From a checkpoint of a small transformer trained on Wikipedia: 423M tokens.
Each number is 128 + 24 x the weight over its row's rms, rounded and kept within 0 to 255. Layers, rows and columns count from 0. Numbers have three digits each. The size before them is the row's rms in percent of the matrix's.

# down: layer 10 MLP down (transposed), 1792x448, rms 0.0349, rows 622-681, columns 336-447
# up: layer 10 MLP up, 1792x448, rms 0.175, rows 623-682, columns 336-447
down622 109:168134141104120150133135106151134155097144145146133112117138157158125117122119093096148150111165128105120102165119143106156125140152101124044142071166117106169131144060099094150154156168121150170138140150146104135135141137129143118104117124160134144102155117134147126150119088078147118121159096143131114120185094142131139127134111122077
up623 103:144136129116120136128153110175105165134141113128100109116149098177089119120134089141164131130116113139085098102125115091131119136164103076131165163142145112112116102130139093125121149178147093104137177166156109097150096155116148133073140130147126102148111116099106124180118105138131113144098142127204184130110148132114141137148127130131
down623 093:106109072120172151118129173095117154144108099122087130134112132130163090118097124125122123100159106069100168109085110120137128136124132184114085100107143120138158140166147137136141124100147136139162169137143126088102141127137149123140161148135170101094163116169131099109155166137143067154112157146104085120112129136141125117112125138128
up624 103:143091144101100140091141101123102169067109159154109132108149179099095088153162128128100145126148157079143132156107121103123110093155170153175096123139109108133166132115140128144091108133104081125104095142116107126161138137122103151130136131123114137150084111165080135103101110130136144073141085096151166156116149086141142096156096121120
down624 108:133137107160183127164127138098116158143114120159133126160168150151127104135104107163117096168128119103090154153148116131125138116125104174140169137161143133102130119167134125153068109134123145164158157161141125111135104124112112145151126144116183080102119108109141141163107135119092155141116114156149109130124118146161112129155146176159
up625 108:120107142165164134125116127111153128097109131158174147111149092104093120157130137123121120133099169122145118143173106088101128155151117143133140135167155170152157116161134128082144071122081131150098136125135111153136098165154132138144145088129131069122145121114106132121131135140154123140135129136072130116142122093124136086092112133150
down625 102:155095123134139150105120134117103115161125142122128108167145088121146122111161134174120119128156126142070133133137133116150125150125135090094150143135132169109156149130157161138134117163141133121115146116117119119101090122134110112106114142154132149127147179114136155108086157117061150117170175178091126145174143110149140109143097177103
up626 102:126140162111141113117089112129122109131132164140134130114129141190148114138143149122146091128154168117121144126133131132151145136124131118120123129107123125100147133117135098125103115119109153176115137114151103159123126113114189157093182170105121142157131078145130132128156063091091134126116149150118125142086122107140117093141080120109
down626 098:158149128091109182105128084129143090136120137133131126097112111166085136146113121088110104135147084143151136132122104135111124134105115185112110131150137152080076110120137103124188173174131109135161112137116124126143125119148097145127104168170112097078133153130094114112118150101157171130156119100138134141169113130141132093194134129104
up627 104:121130122117137130152143142133127111153122142126084152115113106119070128145125098170117142117137136161159141130145113139148128152094116121176142129132144143176135151171150143083110116083132090140153140079112176127118127157152127152110093093138154124114182114167134081153153150113066138120123134127113108118138101133173124124102098121144
down627 105:118137163133107155115125138164106118153093155103102165110107132136125164123092126126128092159084187123137151117152141116123159096159178153108145144126143122156118132117148131134139150085124134145168134112144124105136089105120112152124121113202156109126143138148104113103104153169123114178106130077082137089124130115139137113170160108105
up628 137:144156139130145148117147138125119133128165110133119194107140160103153103151142124155178119111127126119169153109095098147139118111118116084186124109143125120125116103090166148104089100145131104135083077122141133134128143113116183129115139120105106155137131100116128124128118163134111107119081148129086125142173170183176098109153091104156
down628 139:135111096138177163131135130128115119102145141094118153106129144126161156128132076179091147100136134141120122160114108137149073094159102130177109103147121172136125109111156132153091098140140135141133114127137137097094179139131122117103166137097158149140139132136109118139091122090141130133105122117128109144134109171149099114144097117149
up629 091:109133127112127168156102173120127162144140128155139148156117083140176107113103144069134126125141145130114103134167122103124094093106117125103152112141184110160123088126093132158159126105117124118123121118105119106122120115162134148123141142161148080161146156117135168150112118129139147128122152142166131122109137156174126119096117159134
down629 096:123105129120148132125140054146095113126146122080113118142093144123110141136099120118150105145118114166152127139128168122133112134160117086143156170116139130105127114178177141078097115105114125134114118113138142157146095138103140151097135116118092201106145109149117132049111114115127065125117109114123114133098152134124115114144123079151
up630 094:110172076153160143125140073144172111142125140145118082126077139168183116087127153141138141074153099104161179133101113096146118078141134124154103111129144122165101103150125089119124114155154167133127125116131107117153143127171131131154144093184126167143113152118151120124121140146114154130135083166136151169127102111101145129144084167166
down630 094:085116155119089135184072166129108130063126100121154142111150145142117147123111089078150135156117127144097120129125105110137133159156116162064154182106102153107132129147128122121134122084145080115152116119141130137109140117104157146165106098125091113086137098101168147188119126125166108176088135107121096126080142143135099155089127106114
up631 096:141129105103113142110120153142095151156078129149101091127123119120103142108145134108127089138133169136149190156178147094141148108137109203093128166152149141167105149131121099087128158142149124142147141112158146054124130141126088093088140110152130142088157118134140111159145111128113158127113113160122124138124157088156150155137173145132
down631 095:147186126130159113103118109146101129090148145127134159133126117123112086110140128069175099118094128127148112129143159135078184149132145106067149128129130129139132159059119179097151088076128101135129121141140107134164110063103116095178125093125129153161112124160136154107107104116106159147141127139106122119113196094125122105144103132122
up632 082:140120147159150131137140151081159152124109117146148094058099068129130135116080132150085152113114138111130114119170120168149159090104111142135148109156142110126110113128147116157111101126129155111097155114111108135136095145110141088083102153118133161106140120097184089132134110121120148116141169115085122151119116128141124134120108096110
down632 081:137115134129071095143126139116107150125131132141114145138123139148070119088153092099115163130184119116143083109156094074134176142103121141106137141155144105175128101158117116141071123107098131153126105131106143101143131128167107166129081136140084116118135164093063163124125118112128144120137107134142118103108119088124101101111115109119
up633 082:144147142132168136129104131149143128088095168158123155157146125153109114160116129141144102150135126144161110100125117125119134109150140159127114140148127118115098113173176138101104118152114125146133150156097110125172148135097142092081151142114170119128121121118082099130128137112142117153123089125122131104143126119186179155120101104125
down633 082:157151127108135138137103131117148118161131130153093138141138121122121207143134167132119088085149123160145134106192124127129133108119128163117141174077154151116125179135118130142124152104088134089088155131120095131111130179132148096131119164142097120114132159095124129116128135150114160098145105146141151129070151133143127174124136139129
up634 093:109156125120132142109107097158151124122128117121123092134142135181122119113114111132112122118142113139123113154156093123089142116145121155099104169158112106162123146076120134155155139124138137132106130118116111154186140118163158123112170168109191108125173147067156110152138158134094106151145130128138146120144102106173170140115121137082
down634 092:135115125159127116154103130161124144107150137135121151124058045139129112103162149152116130152148156127089128132094161108122087164158136118142144143122110178104133130197125147135143195112112101132151111107171130135093133138121085162122139181174133157173116136122141109148123120114105126122153082082119103125150150126114136144140157113139
up635 108:157136141151106125125158171137119137121084179074120185080114130181097175136128159152151131148145128109100114136127110131133170138046089127119099153159135141115140151125154124153107144120141069151152086157142175123116187128095109140136127110091176124119141123133137100133138137070127146110182140135094105125147111139118107147156117111102
down635 105:100159164155118104159120142138157138099120155130125126124119163147106143135124130124132133140130095117131139144129079123149108115179146138100131119118123117149117105211140122112102122126139158121160117073111146106103131165151153134169125137127194131108141136137133124129151190127180167115138128161142125130088124129084120129130156136129
up636 109:169157143121145153116118104157147132149146145113118110162105162167178148114114095166104109135124150161104124144094096127124096152158173107148135123105142091123124155080145110107109170110164117141182143109162065071116127168092159125133173155098140155134145106119155106165157130119135137130148080135081148135145183120133176095101152129084
down636 103:099116132094098104094144140190139084146117165119124142155149188199112116144111119130124166146151136102113130167093117167133107160132160148131130121138127101121121143124105125131132165147145096115143115109133165136084094130115156147116120171107091141161088096120154099155123103108120107104139152129122133081096109108118158130086147108129
up637 111:124149138129174141148116101110105139169128128124135140094153131123083128112088125186135104124154122079122122127107132093166160128144102112125101095104120118099128111136124155108095144132128148138098086138111146147135090101128156172131125194151126132108125118098148134114101161116135131156134141166206116106123146111142153155147086119103
down637 115:178104129128196041134128202068148118096148131112131117113056137116117099101155089109109128104103155154120138133163125142155149111133134142126142121141169148160131129147152130119131138125100128122151124147098115106141137122163147105145125116134130121104140073145127118122110099150124109155113109142104123133120158146105114142143108154130
up638 108:154137152153107102097117131155122181113093120148154166165144154112076131122126132150112132118101129128095156119102113104116133153160053125148138098109145134123083094134167101144114157143122142108164128112069136117129144118148140074074114151136134141177143111143123119142124126132117128117109097146138189141099098128123153152112124043143
down638 097:143118106115162079122136140127097129120142092127112106091106093129139123101162096155113085097106084114122191177113092161145148144182108124098122138127114149135066080122118149142131102123141136143115170128128103103084121111122155119085117140138129150149144095155121155088121132104149131097118151133121098095166117120117125121152099146136
up639 097:153136093123134142137103109116130140122143122130123172091180109135128102119134083118182166138129129124100085144160119101115126143110158162161133114088098147130137128132128115149138139133140104146137161143165114086096126130105126103133133120131128125083132097130145134169077118134167158131123128107137100111136167172121142112086125133141
down639 092:128130161102097109132087092150119139116138118126129106126111101115100139093132144130127083111119114130131139147129161154105111124116117114051149130151192101110162130063114098132159124123119143166101131112139126112131135173124111163136170115072139141138134136140097139111128130118129068128138089142114099111129113130138109114148145107127
up640 084:118141135099118123115157188134113156152136119115154176123166129112187102138143146128139136146133112145185131096096102133140141120118099138086147155131155104116091094128099131120111132118130094115151147128116075135152097159154119109106175120124134168124160104157152117077136162096158172147147168104156110145120133132142126168119109164086
down640 085:121085159132113092109146136138144119159081121110086126114132143164134150151104090165130146161121115098126104136114071095127159163114144097176150107103129133153147135140135140101164165145128134138151108162101114156167108077110097144128147151089116111122125144145124118148161173126133135149135105125108134104145121153122147113119110041154
up641 084:101175137152167115148118118117172142095153111111081159129142131163097152133118100085128083161120099137133154110115127129108160154117104107128155120094131104156126152136135131124112165124136141126120167131146099138085102117150135149138125100112127129093099108150107135105123106109152141062130113146101115104101132156086108106118137181090
down641 091:099134117132143141129095153164173152146157173114142151124141095113132129123105093141143180126138132108112147129159097152110129075146126095151154155137103122110126112123153097124126136135127118146131070120133154156164164129164138102123138146083115117144122125117128122160127119095139149115182135135140081123096157111104126191129099138134
up642 092:120116115128081174102122140166125175143174135132136130097105120122089103136162161140116133121116125118150134149156128109138155081150117119073142106157157130129120190157151127155172148090147130125080131108163117132158111103133129149158109152146106142131108136137100137091139163142123139130182120136108114159137151165164166130157130184104
down642 093:152133112118144083156119106101171125141128108159080152125086111156100120148129167106115124116137101098140156126128154159110132159127107139156163066107117166122132122137155134157139112050116093085034137114121145096071134183133056139096128145109159118154108137153117141139158158118146097115094156122099140122171142131131140147139095120120
up643 103:175149121122110129089164132130120134151100130102142138140103110116137079138117127104127123155088125126129177132120092138122148146142126168106129081126114126171096121125095122141119138144176182148156141130132112116172155181110132120107137093115143129140094084161137125142143145124062116122120145134105117131167122149123104146162096115080
down643 102:112126151144096124136096159127096092134144109107132130157096137111121180156158127122141165170195087133150176114128128095132123124107117100086144084143116104127197120117128168131143120124109118127137103109183136130116116127069156131124126129174152086069168114127129129142090148142159138139150150073142100148139112111131121123165082093157
up644 091:094098123121178130112095150140145118165135106119116148133203149127145131139150171141100122141159104136142138143133113127137152126121164175128110146099101134098118161146150069177138153109104117141172093113118132133186094139120121130159101160135127101140141169130149163109119116158076102120118146156125126103134123130128118153108112129111
down644 095:126139104116125128165152136128091134139147107128160148134108149156105109150111124129117147091133143107166126104103107147143145165114145101185070080089170129119111140138119128084160109113152136090104146154127120155111138114104115172092128137137112122157103124165143093136119119096147137128127129122119201143123138082134134114112114097160
up645 105:119118140137147124129102110137150149133148187132160148142169119072115166144105127180092161142093114134130130131113108112116116110104128149122106121133124142116110101182099096119129128082086206083109123096141134117123079135121124131157098116132122127147126141084130107134118134144154164162161110076129135110129135110165124114140117176128
down645 101:149139125135155102089116150184103128086113136119132172078158137148102087099152132119113142118102142121167092111136148162147106101130121132137147132120168135155146145146161098149093109125183075147092135152097120128135170168113117106106163129128154123132117135135140136108122127165117154120097142133110108131140101098134119120081112158108
up646 104:093129121085148093165159145153133126132143117118136109158100086137113056124094127146176158122140134105089103113119123116162134181171132160151119134131146175142135130136182137123114146111136136121079085134107093135184078135147155160176117094185111110121113159116163129121102135144092152137158088136151130126092141086120154124149081104143
down646 101:138112133117122131105136080107126105139144099110106112115136145156109141176118118128169125114166137100073151108163111118166151136133139133110131100160151153102179129160166158157131118107105132149117154104141161100129111111131137117146135142136126114123148168134139143149112178133141120139134120136093105124141128079125123125071153114111
up647 087:100120122101166112119108127128105118115123084128092156119147152166124115111111167105132120109121109172114154143145138082136146109083104173097111132067127123135108126112108109179123140148153149138118095111122113099118169115101118133104173114117141108081131137126154122140098135103134132126090148137113112150113113165137167132140101149144
down647 089:126132109135095157109145174170139113165138112087111152142158126126117093158132144136148122091136112135115161124078147127138118104150164131144122107139143093142141122108103124134159121148134089127130102092104122097119167138105108157147111157112121097137142128152166112130097135130162135155110088136138138161127044130111151117148123130115
up648 101:114147094140132158138119130128088160163138109152126112131115135103178148139152113118112126106115152095119114166152165097166110153131133126171151118149135155118135134159174080143122136123101099110146135128123124123178113155121126095143136148150167133146183150149138132122162152131144090175148077154112145130091142134097146145136111143110
down648 104:155107105153157164082118129109149148127159134112119126139122140124125155088118128105136153182103109087146112152094109135142145126077134100129129152149165126128135173111102092139162129095167164088127124126130158158139148112155121145159127127135130104113183096111144100134153128141110086097133119112110111131100137146102142137122129103103
up649 098:131111120100098176131121092123158138143122116110142164143104079131166156114168150115150142138207153107129144100175148123083105153133140139104139182123098144165139158136111163124137152133126135152117149158134125111112112131086117110109174096145145107123120114154127130143145113139149157138165168095112130107167130120123122136130117175136
down649 087:170096102174093093103124124146111139154139133135182115112150140123120122136132141149100138144127127128136162144126141157127122110136083122140140097131173113065125135156148095166189078176147133121136150145086131121148148115157137105125118133123151136129127183083112129155112138107146150129158108201148149142125107115108135089121110143154
up650 107:113115122121127125173134129102116100132127145140146100176119123147145096170118141133122125190151149117105103107180123124116127131125113112134153111173153144149165160150142158142128145113112117069095137152138106124102160100115175150116109168147149071152080143095103091127126117058146117110110137122145141102125098131164137116136130129150
down650 101:114121094110125155110131133132127134148144141128119146117164140094135146118127114122115127134137126172112160126142101104149094096115159123119116168102094135157117114191151103113152116151164141121119146133132131167162131141118148126129164105149116137123121126142146121106137135105147150103147124125099128154110130146141114145109116158152
up651 104:109134170120122123143110130097069104156113123158095144114133137153123170088125096135145116150112157124130127098144129140167137123094121116120106142131134168131114141106141146151108142101104140116071108162136142119118076126143089104112098087136119138132105136131150115122071144140130118119114125120113138145080145143134097163147120131115
down651 113:134123135106106124130141163119114160140193100154119177133101160104114146111123147123123106109147097129151111135161126085114113112134128083135166141096090144151128126142130148086126166137151138094137100071120118079147123147152149127125100098131128111154139162115126158116128165104130119126138089110125140173125136184136107135163152097106
up652 110:120154064130152121110146139111125166146117120150111120128145117127173148157126165115103116126144203125077095127091141146144135148127109115161116154148142127118142118148130148125137116090147096146125131141069120118117122160158106097133118145098161133139118180081120108136094100077132143125129153116092163104146134096131127127159112119086
down652 110:134157146119147151132084145130126113131135116111154152144135139132102123144114096108109095087101170132155150146146111114139145102097150129094126091142155134173070126174110075097102129137092144133085114087177107101095151115108106165146122127174100124130164092088146129116116123155126138113097117146159087165177089136094093128164110118122
up653 113:156101141109147115145127120152164119117124093150101115174108117146076143161137152119102082125133093098138125086128109079114108118128120099138096146112129096154126130122156143136093122137130136130110139114066142137142158103118152140116155095161100140148137107158116116121120155127113166154148139112085130162110148145119169121148121140098
down653 121:133102129114094125093128157088142130171116161123151103137079148120133143103152098153132143098174094153135171114127147102095128148129154146170145103134151139100118126164107140147126155106169113196151137152140139159105174165161141150142139117138157122113111129135124141155108169141113117119113134148131149139144068104160096124130136131114
up654 112:131162131109143130148110131091122137069137124137154122104122099126099146158159099113136130108117122135144116150132088108155148146115128131115094153166102086106145126144173129167141110164146102096168127185118160136152103090139165109134166097129155117160081093114125127140137133126154118158135162113132096123153148164100114134131148141133
down654 104:122125123150173087084101146122148136124119089144129156124082131118134064155173109167109108117128070145132129155098132180139120171132115167117125149083128127153179135105155113120099083141149156119115143128116103151125148129105138108157124116116174136104127125140145127106097147107167136131100110133106147175121185096150109084147107082108
up655 095:134138138112110164192127098072166102103062093130159162146115121110124118134109139121140125165125128123157141122145137139134113117123160169137109155142155138139123122123177149096136140157153138137125144186147103150118156130085130161133134102153100145104157130147086134133097104166112131125127112153134118140150152095112134078113124084111
down655 102:131124082121131114116138087133122172164134114135142150107085171151127132113147139118112133110139126104144123127099145120095124118120139142138148088094133156103145154085111135146102107118121127082088159122156146114163158069101142104086069152131166091166150112112153127106152140094131125123187183098083139137115108137163117130108102144162
up656 093:138126115108102115137104126120127136123156136165141142156088163116120102070137136136118110126119150146124142104152131112114104137159112103140137125120111106093122170103136132123118155196084102135123129160124100131132093153135141140135137117121119113137080157137114135128121105142112151169154087087134122128128108123101123100099122143104
down656 096:136118116110115128106112126126142146150090082140162189181128139117126094141110107135155119087129097156131159127119152146153138151157158107129108127141119182166076137105145131129152107101116137141150087113127111102160111153107126129119122100136086100139127078120164096133124108112119134095156166142143098165149112105120158138168112175148
up657 105:135099112121129155119100145094093132138152067114081123128146152103139139143158113133144119128099114157140087128084130154107144095088117181117141107092108137142117151131128124114116119136156169120161173091141139151179158119127123138126136172118137121105096109102125100135066106128125135081123098143121106123108127095083129166155130113066
down657 094:146175140116099123125101168151191144152125143167113145173116136074128124108152109102127111184117124127111118118131173129135103129165142095149086117123131168169120158130126126114172119111131125122117133135096150135102133171111130143119135070105138177128084146084088159120127139113181083130120123127106191158193134156119118114124102129139
up658 099:132146128087109123164103096141112119139130086145085101087117150119112117101158114124160153103149159143101089069124160088117147169195109128145148133097097122133087099109138145124178115096089132142087151150168118188161100124131123125146115121118096121105097109107172142137113136172092124134097112130125112105106123122120152108125102153129
down658 094:131124118112122105057158102153138074120144152094154082149121128121153154128139131126141121140170091136157126111170148147171112117123109122102156126105169108113156157179116135094121138140139121149080152133079080123126174131092093098090113157099182137121152159163118161129167125119115072109149134139149063162147128120130126140114127115151
up659 093:071131113125103138132099154094122150117120099147146125120131141106153132138169123177149158159110136151175122130158083121109157119128147146098157128128106077102118174134147147122142102138126070118126098132189124123142088119141139084141098111125153148156122105167093106102139130160116122161146129157099106162156124141114179173132100136129
down659 100:142135129104145077147147124088131127134086194139102137120131148200105164111122066115088126123127152100151092108129174110129123112173145140173116152101150158133119107146128149102153122099151098087130112139145125129099119134111112116163142128075131106124103180139135156129161110142120092154126126142108148109129132108130124117156105154127
up660 100:142136155117164140178138059136123140108149097121099112131154103087156115091157149121154096140148126136123122108137164112119150120100098151114130160126134127116145100118142131146140136114128118160124149175158131146111105150117079162086173122147147155108128122126132137119125129100122149133140121088121151151125171105105127126114152129123
down660 097:138115152184156128118135146093168133131156107164153140157127146183141156141136112154107203145105125094126143126134119152140148161154170137152126108121093167095139092126090106108126155122129124116118103093113129115150122105143171176125132123091155140139131103132114117134107109146106149146104130135154107114151126157147143152088173146139
up661 086:098139165155118115126160130099132170139111116166126108109096124169121108115153156117085108166137098178129144137160151098120139125157102143143121088168124083099105135206135121085131086156116167136121125120117153164146126152158137106111183155159122096131136080124124110131156127155128095105097112141115097116184089119082092184130127128133
down661 088:136132115146165122146150164158119105155090141160144139105101155103102078152105114120133124078077106135135121120099156147138110134141121144131144150113143137096122132187120105104151141137148106149117118153125152130177134102108151132135098157136102144119117146119121174093103164130101122118127116177121148124146211078152125112144147120057
up662 106:121173181136128128102135105138117155126139105131107097084086098125130139093118103162122147132146136137146113155152149117119117093089174120098124127127115128159097188130134108136124100127159124116135133108113113117155105128113134129100123129149151170139133171163133094103144143141104104148151163122078128141143131163132118137130178128105
down662 105:148142113132109179135145113107119129130127152145132166103102095119111146113187142086148118126131155124145118148107125097165125142147162131087155138121157149070172150127124135132167107115091131126185124149139136119124108097112078171095135106136096117116107142154148115119140110101125143165104132123153132124099120099125100093134199105134
up663 104:118126178100166154098153075138076137103112155154081160088131136088116090119117108121097092094135115119074125102080091140119145167175126121155114123120148084147103149112116133145124128125103142107131141131087121127137127168103156087105142114110101134112119127147115122115113113127169124123127180152165124167134146103108100132148156111135
down663 111:113128109161125113101133145130099167175165147141100153125118140149153092130137106094146043099152105127127173133136136093137141122109163147148130157111139135097161152103158144129097135146183080150118100133112133133132130144142192146129127111152112108095133106140087153132171108132107124152112112138102125148097116112131123146112134135144
up664 095:162168127112153177116148143118136112127151113100095148123101062120163104137069129186190136146158102098129121104113145119160118121081133122204113093135137172103128135142083126148148117135084114165112097134159101138170168146154130142136128154141114131139122115145178099112121090108154144131113124120104143184137119143164122134129135071154
down664 088:162120102146145155111153115094162116135120148166150129108167106098110130120165157131175105186172125102171127164172119097130118131118115091104125153089126133142110098233110137101067135081151142146125121120115104112119147144065085119126136148098121133129151115105153149133115140126143090114166119094107092121143158131142108128157114174115
up665 106:128115154141117161174137152135146095096091126141154153131122118115116143134142149135113115165121111125081146119132090174152127113140105136132154168151166132148167157110098115113142092137126152117120077133111114163168161110125096126151126173078132100142118119126128114129134114157156105158103094118128134126120107080110153170122105093102
down665 106:110142121143066102150131100138119087133121086086141088149089109085108121132102176122114126148098078128088132099108148150122114077098111133135128120158079140115150139096130072093125068181138119182119087124137135160164148101147092076171117105096080085159123170097148149104111101152153096114104094143116105138112145123128174130155129146086
up666 102:154125137151104141106164153109122147168125136114147108122147145147119136107157167139111123152124131090137079118135122122109082107127158139139094087148162153129144129190085079129118149162127198136176100131128114140111149144135194138142137148132118166157096095111112151098115128095147173114105143145142130124139143142132105161174118116127
down666 103:125095140121139129115163153110166145093105122131108122122171149124102126171127157147147146118148143129124140170154134131127107120098107121083101097129130137145148101149142122104127091087151154143112148131138131054117137100123105121124122125088113117143122147107104136140139125180134102088116126157127151133171165139161078132128165183157
up667 098:099131123151143131207129115097107156133151118101148139096135103176127155119139148089138109134166113114150115137110120146129104104081120174115118111102144106110150153107135125162149127162153146151159098159157142098141110158103122138111116118102097097140106145102142121072131161147114149109123158159080130159138131126130129111113120121086
down667 098:150118138110114119145106095112151130157144130069123124166139132099105131084112103160157099157110145103118096130137156138152118130135121140116178178134160145141116111144164101121147125126077106133111124143148104130090141150165157112138106139161103161127104132113117103133087116130139160097130129122073139125108173122093144116164126103115
up668 113:127141140113096143134123147126108107135127103141124151139100137141142112139111122122097104149116152140133081179110106167084129103133090144143188109142119132120157083144112150103107137114111124137143164145137123135086119099106142098147154093090111138111133095118156137135109135130121153134160126106123129116078132111115127125077084150126
down668 111:155117172112132114098110174110148154112101128097117131103091124138152141128064097129093090129095133174140100127132116162146132131111137087147138125148157146126101158141095083098140118109102141108102135121134119130119133092151152147143125077109108152122089115101119142160123102153157100171123177101147094127100102130156113156142116130138
up669 108:079142160136110122138107152129097184078122149145129122105107125122138151099127120124102149136120117100100173161118142084144119127170126152084101134150136152138116121133136121088140126135140139129178153099112126106163121143132115094118150130149131110159127093136112114139142147107120173103087151131115143167105141102087190117145201153107
down669 105:126139103123123132073129174124070116128142100082172118086157126123148227143110101128131112109098140132125132149152158130072102085093176082173127175150105157159142130113123116135134130137148099156091122102147115141070133118132085132122092151136117161120136109115184164120144125140107126129171118151113089120156122094118115088124136153131
up670 102:113108133125161149054149115148091128141143129135145156145108079109071125159125140098154124131122128124141127113149131141164144126119119134145112085107131073159135099126145136156150111154107118148164136152123105158120133145152090162087117105141132136144143180131111106109126134080154113154106113109083146127146143125145106135105135129168
down670 103:126158119127082105195109144105143123113111118089138107101140170107157131116141147180124129120146134126131118125097131116118097115102155105128160156167067174129113139095113145119110157137160111135144160108150118124136123067153157078132121117169178111138155089120076142169131112135136158068131117138159129169104134123140135135168103099118
up671 099:089131122102124126086155093113103117146161149192101156119123116128147152101082112174128128129112080096115133129106127105092167145109101081113154180146125111137096113158131191107098110122141099133152139144137144134127128117114160136134150142125142128127135132086117112133145108072194124135126140136104152104110139114089096125119139133127
down671 099:132098151142139123090124116164161118120100162108150086137127126161139094093153148121115144132129143116101149138117117134141118174164107107104108085108124150187160160090123129128146126147155150141091117128095108123167106123116182097178085097127136123142127104114121093139074135128170114112120134118168162087116131097155104071141136132121
up672 085:108140146134090114088124132113104102148065172127112105145135127155118096105128072135106158139145189115119158161178103080108117118086141135137146083091125135125140164113113138159093150157110145112129078102142117138091119164086129129145132113122123094139189140129143135134159148126089168113150127137110115118128155129143153136063125137117
down672 092:139089124105118149104115139107131096142157141103143119168138128085145114114109143120148156130122127133107142154116135160150136141135124136111110113134111109149085163082119132154135146096096101111125153105133116147098166121115107115101118105108154126104125126134101156149128172145096135129157140118159126138083110134079141113088146124143
up673 105:135134098115169115153141161095173106107143119125113135086128106088113125145083117149143133178112144142141152123170149121121104150123136154108133136126126143115145099122167154112100123165144140124134127081114099137142137151127156139094123124133142133115126138174125108182134129133168176119121108101136167153106112132167066127144118164140
down673 096:164156099141120142108132113117113101131125116140107122124124106107128136084195120116140087104095148096112083110115111105153130077131183125101123103120156126100129145150079126117155115104166116120165111099138121128101107139115149108074154139091136162155142159108141138104141144118099150143094126162135107107162120157098145105150147133083
up674 106:129078138146105098117151106098108105109108110150102166103112136124141137161085159114114131109118114148153144127137099107136118132114157135114169143114130128135141136141129146136110125136173134143150146123116095078102162165099130165121150112144138105132148108128147141119133158150123135118141121161171129160122135118161149129122139134146
down674 096:142129141118104130147103105140102149161096109116154128078104097120133120085156103125129094124100152134126125134133161092117093130159124126161156162095146125107114149141098094087175140110165147118139146128158127148119121127134160133117137154105141143126105149136114131137134139131140106134146091162108092101073118138113092099132143134114
up675 109:089153113128124142158136146167154125117159148108097141108138124123141132134115141164128145140118130131080153111121096121176137145129100137166099120163142130153157151159130121159110128110147154156162113144145088122143147147134125152126117136164130111123138069143127131191105120145119131117145132090137125122096131154132082155144137140123
down675 105:165122115116137098139132108114158114115141126113127117141089102146110138115157147149116146104129165143147125112162160112128117099087108119116120165112120141166135138232106099131118152144095147139130099112112136088124132125129156089130070137106129125090148102113144090104161127162136153133161148170131122128134123171139158135168137139127
up676 103:180140090095181135160098126140142155146136099142132127123150115103142105139141140145109134186138154114156146121138183132124119116113069122097147158150144149115147136104138115114148130142141135120123144117135146164119153120140143166159154130111154128101142164117117082098138115119186127127098140118099173097155141122153115101147107117121
down676 106:107136093083145138106121125123104101116134110132096135099138111114117133154133140151124095142104163110130111086094145176147142087141134117117166141104139179158152133163145132140136132127089121153148144121147087114124108124164139131139106122123122156143112134126131148098109146156093151153088144120145148136140084117092141152172168074118
up677 102:151125139151108135140159136140101117108132147141119104127108105152127134155166132167092142147150155138101164081132144122095138140126090135161154125136148163118135089150129132146062149114172138113129084086115116154123118179178119115088123121139124109086127132101112115171175136126116143092207131152118103098084093122132085149111159120094
down677 108:142084147141138158125175136135128123125158131148154129119126140106095127166150092129109143127123137126167141121157110121129154125087113123109173144185150093163184107101099113130074128137160113123146143124144106130157113130103128149102142121113151138176133164174119123128139083143140120087137160141075123147119112150138093135119099146102
up678 088:146125126123138136084127133125101081118163132130109113115118141160123152119147134142168100137122131137141147141180115126108130087135147137097125122161137125102144113111128122097108119162174186162176122111108124147136145096136175133122140111114116127111141092070128107115151150155091145180135125160149122139161099133158168144109113144163
down678 084:122136088133122126084113141125110131083148135173117125159103164116102129133147124170163128045091143156132159140167130162148171147118138081144110100105154134133111143119141116099115115123110087122111114149117133118123142155157133116116108125088086152154131104158120134125123135124127115111106149172106163112114097142135140116106130116129
up679 101:134119114130108126111114155144170135175158147165135098170130149103117112124116132146140153076130112136080176100130139153126124135136163130138125186101132102102103104126122142146128132131104137152125111144108129141146148125105102112117127122148110152098140093098135152091129078151088186121110138141092102139101127134130115123115161135098
down679 098:134070150126154115119119152096096148098125103155097155120128152089135150101160113106127113149114119088136109144151145122135127169143145147105094124090094122155115092149151124156107104132172178109118124078160181108121171168159145126081146097128172103112115113145145164146143125127130055145115117170125150127126125116150112117114124100131
up680 093:127110158098113102148164089167127131131094095157138134133093130138114149118165137109128128104105081097116179161137133188120147137102123144117122122151154132119162172135157144098093116116117142144095115117113128127133136139111116147107121101135111140119105156105108135138095135142110128146125093145123133146128129118090152155134122151126
down680 103:110117141148108114163141125096098123102127121143119153075095145138135134120138125118119086140102065161088127119105118122103144117116102113158160084161121150119128150092117133055111142131215096131150146155146161152145122145123121133127106123120117101111143127146138168161137101117178123109128108127135124122155160117082145164105159068135
up681 091:127138145138114138141098137112100129142073134150172138107121113122169078133137112122123148122127110104121142091145150130128130131153149100160134126102107124103140152154172131161140150118128128170121189141118143135111159102155113111145145110130148109127134117124123128155152112139083092133126103151096102131143103123110149122113065132107
down681 090:130101140121107153103121170165173149105158083128093112159123177124182157132121152175114143133098164177184087088127089122113094123107112133160129184089142108149087119157112138118158090092113166083105120119141162099155150136056100127083102070153143119141149122132136154109130125141106158094127149102134100127115154150145140110134147120125
up682 092:100179125132120116104116126152154179125139130134134171161135124109109129122089136117110158129110106172120126169121106137102135149070124132125120161135095116135122137149149085102145110159124083125098176137061145163080092134115086140172142149127125125120130157105078092146121135143124069171092118115122138153130124112093112132139133134120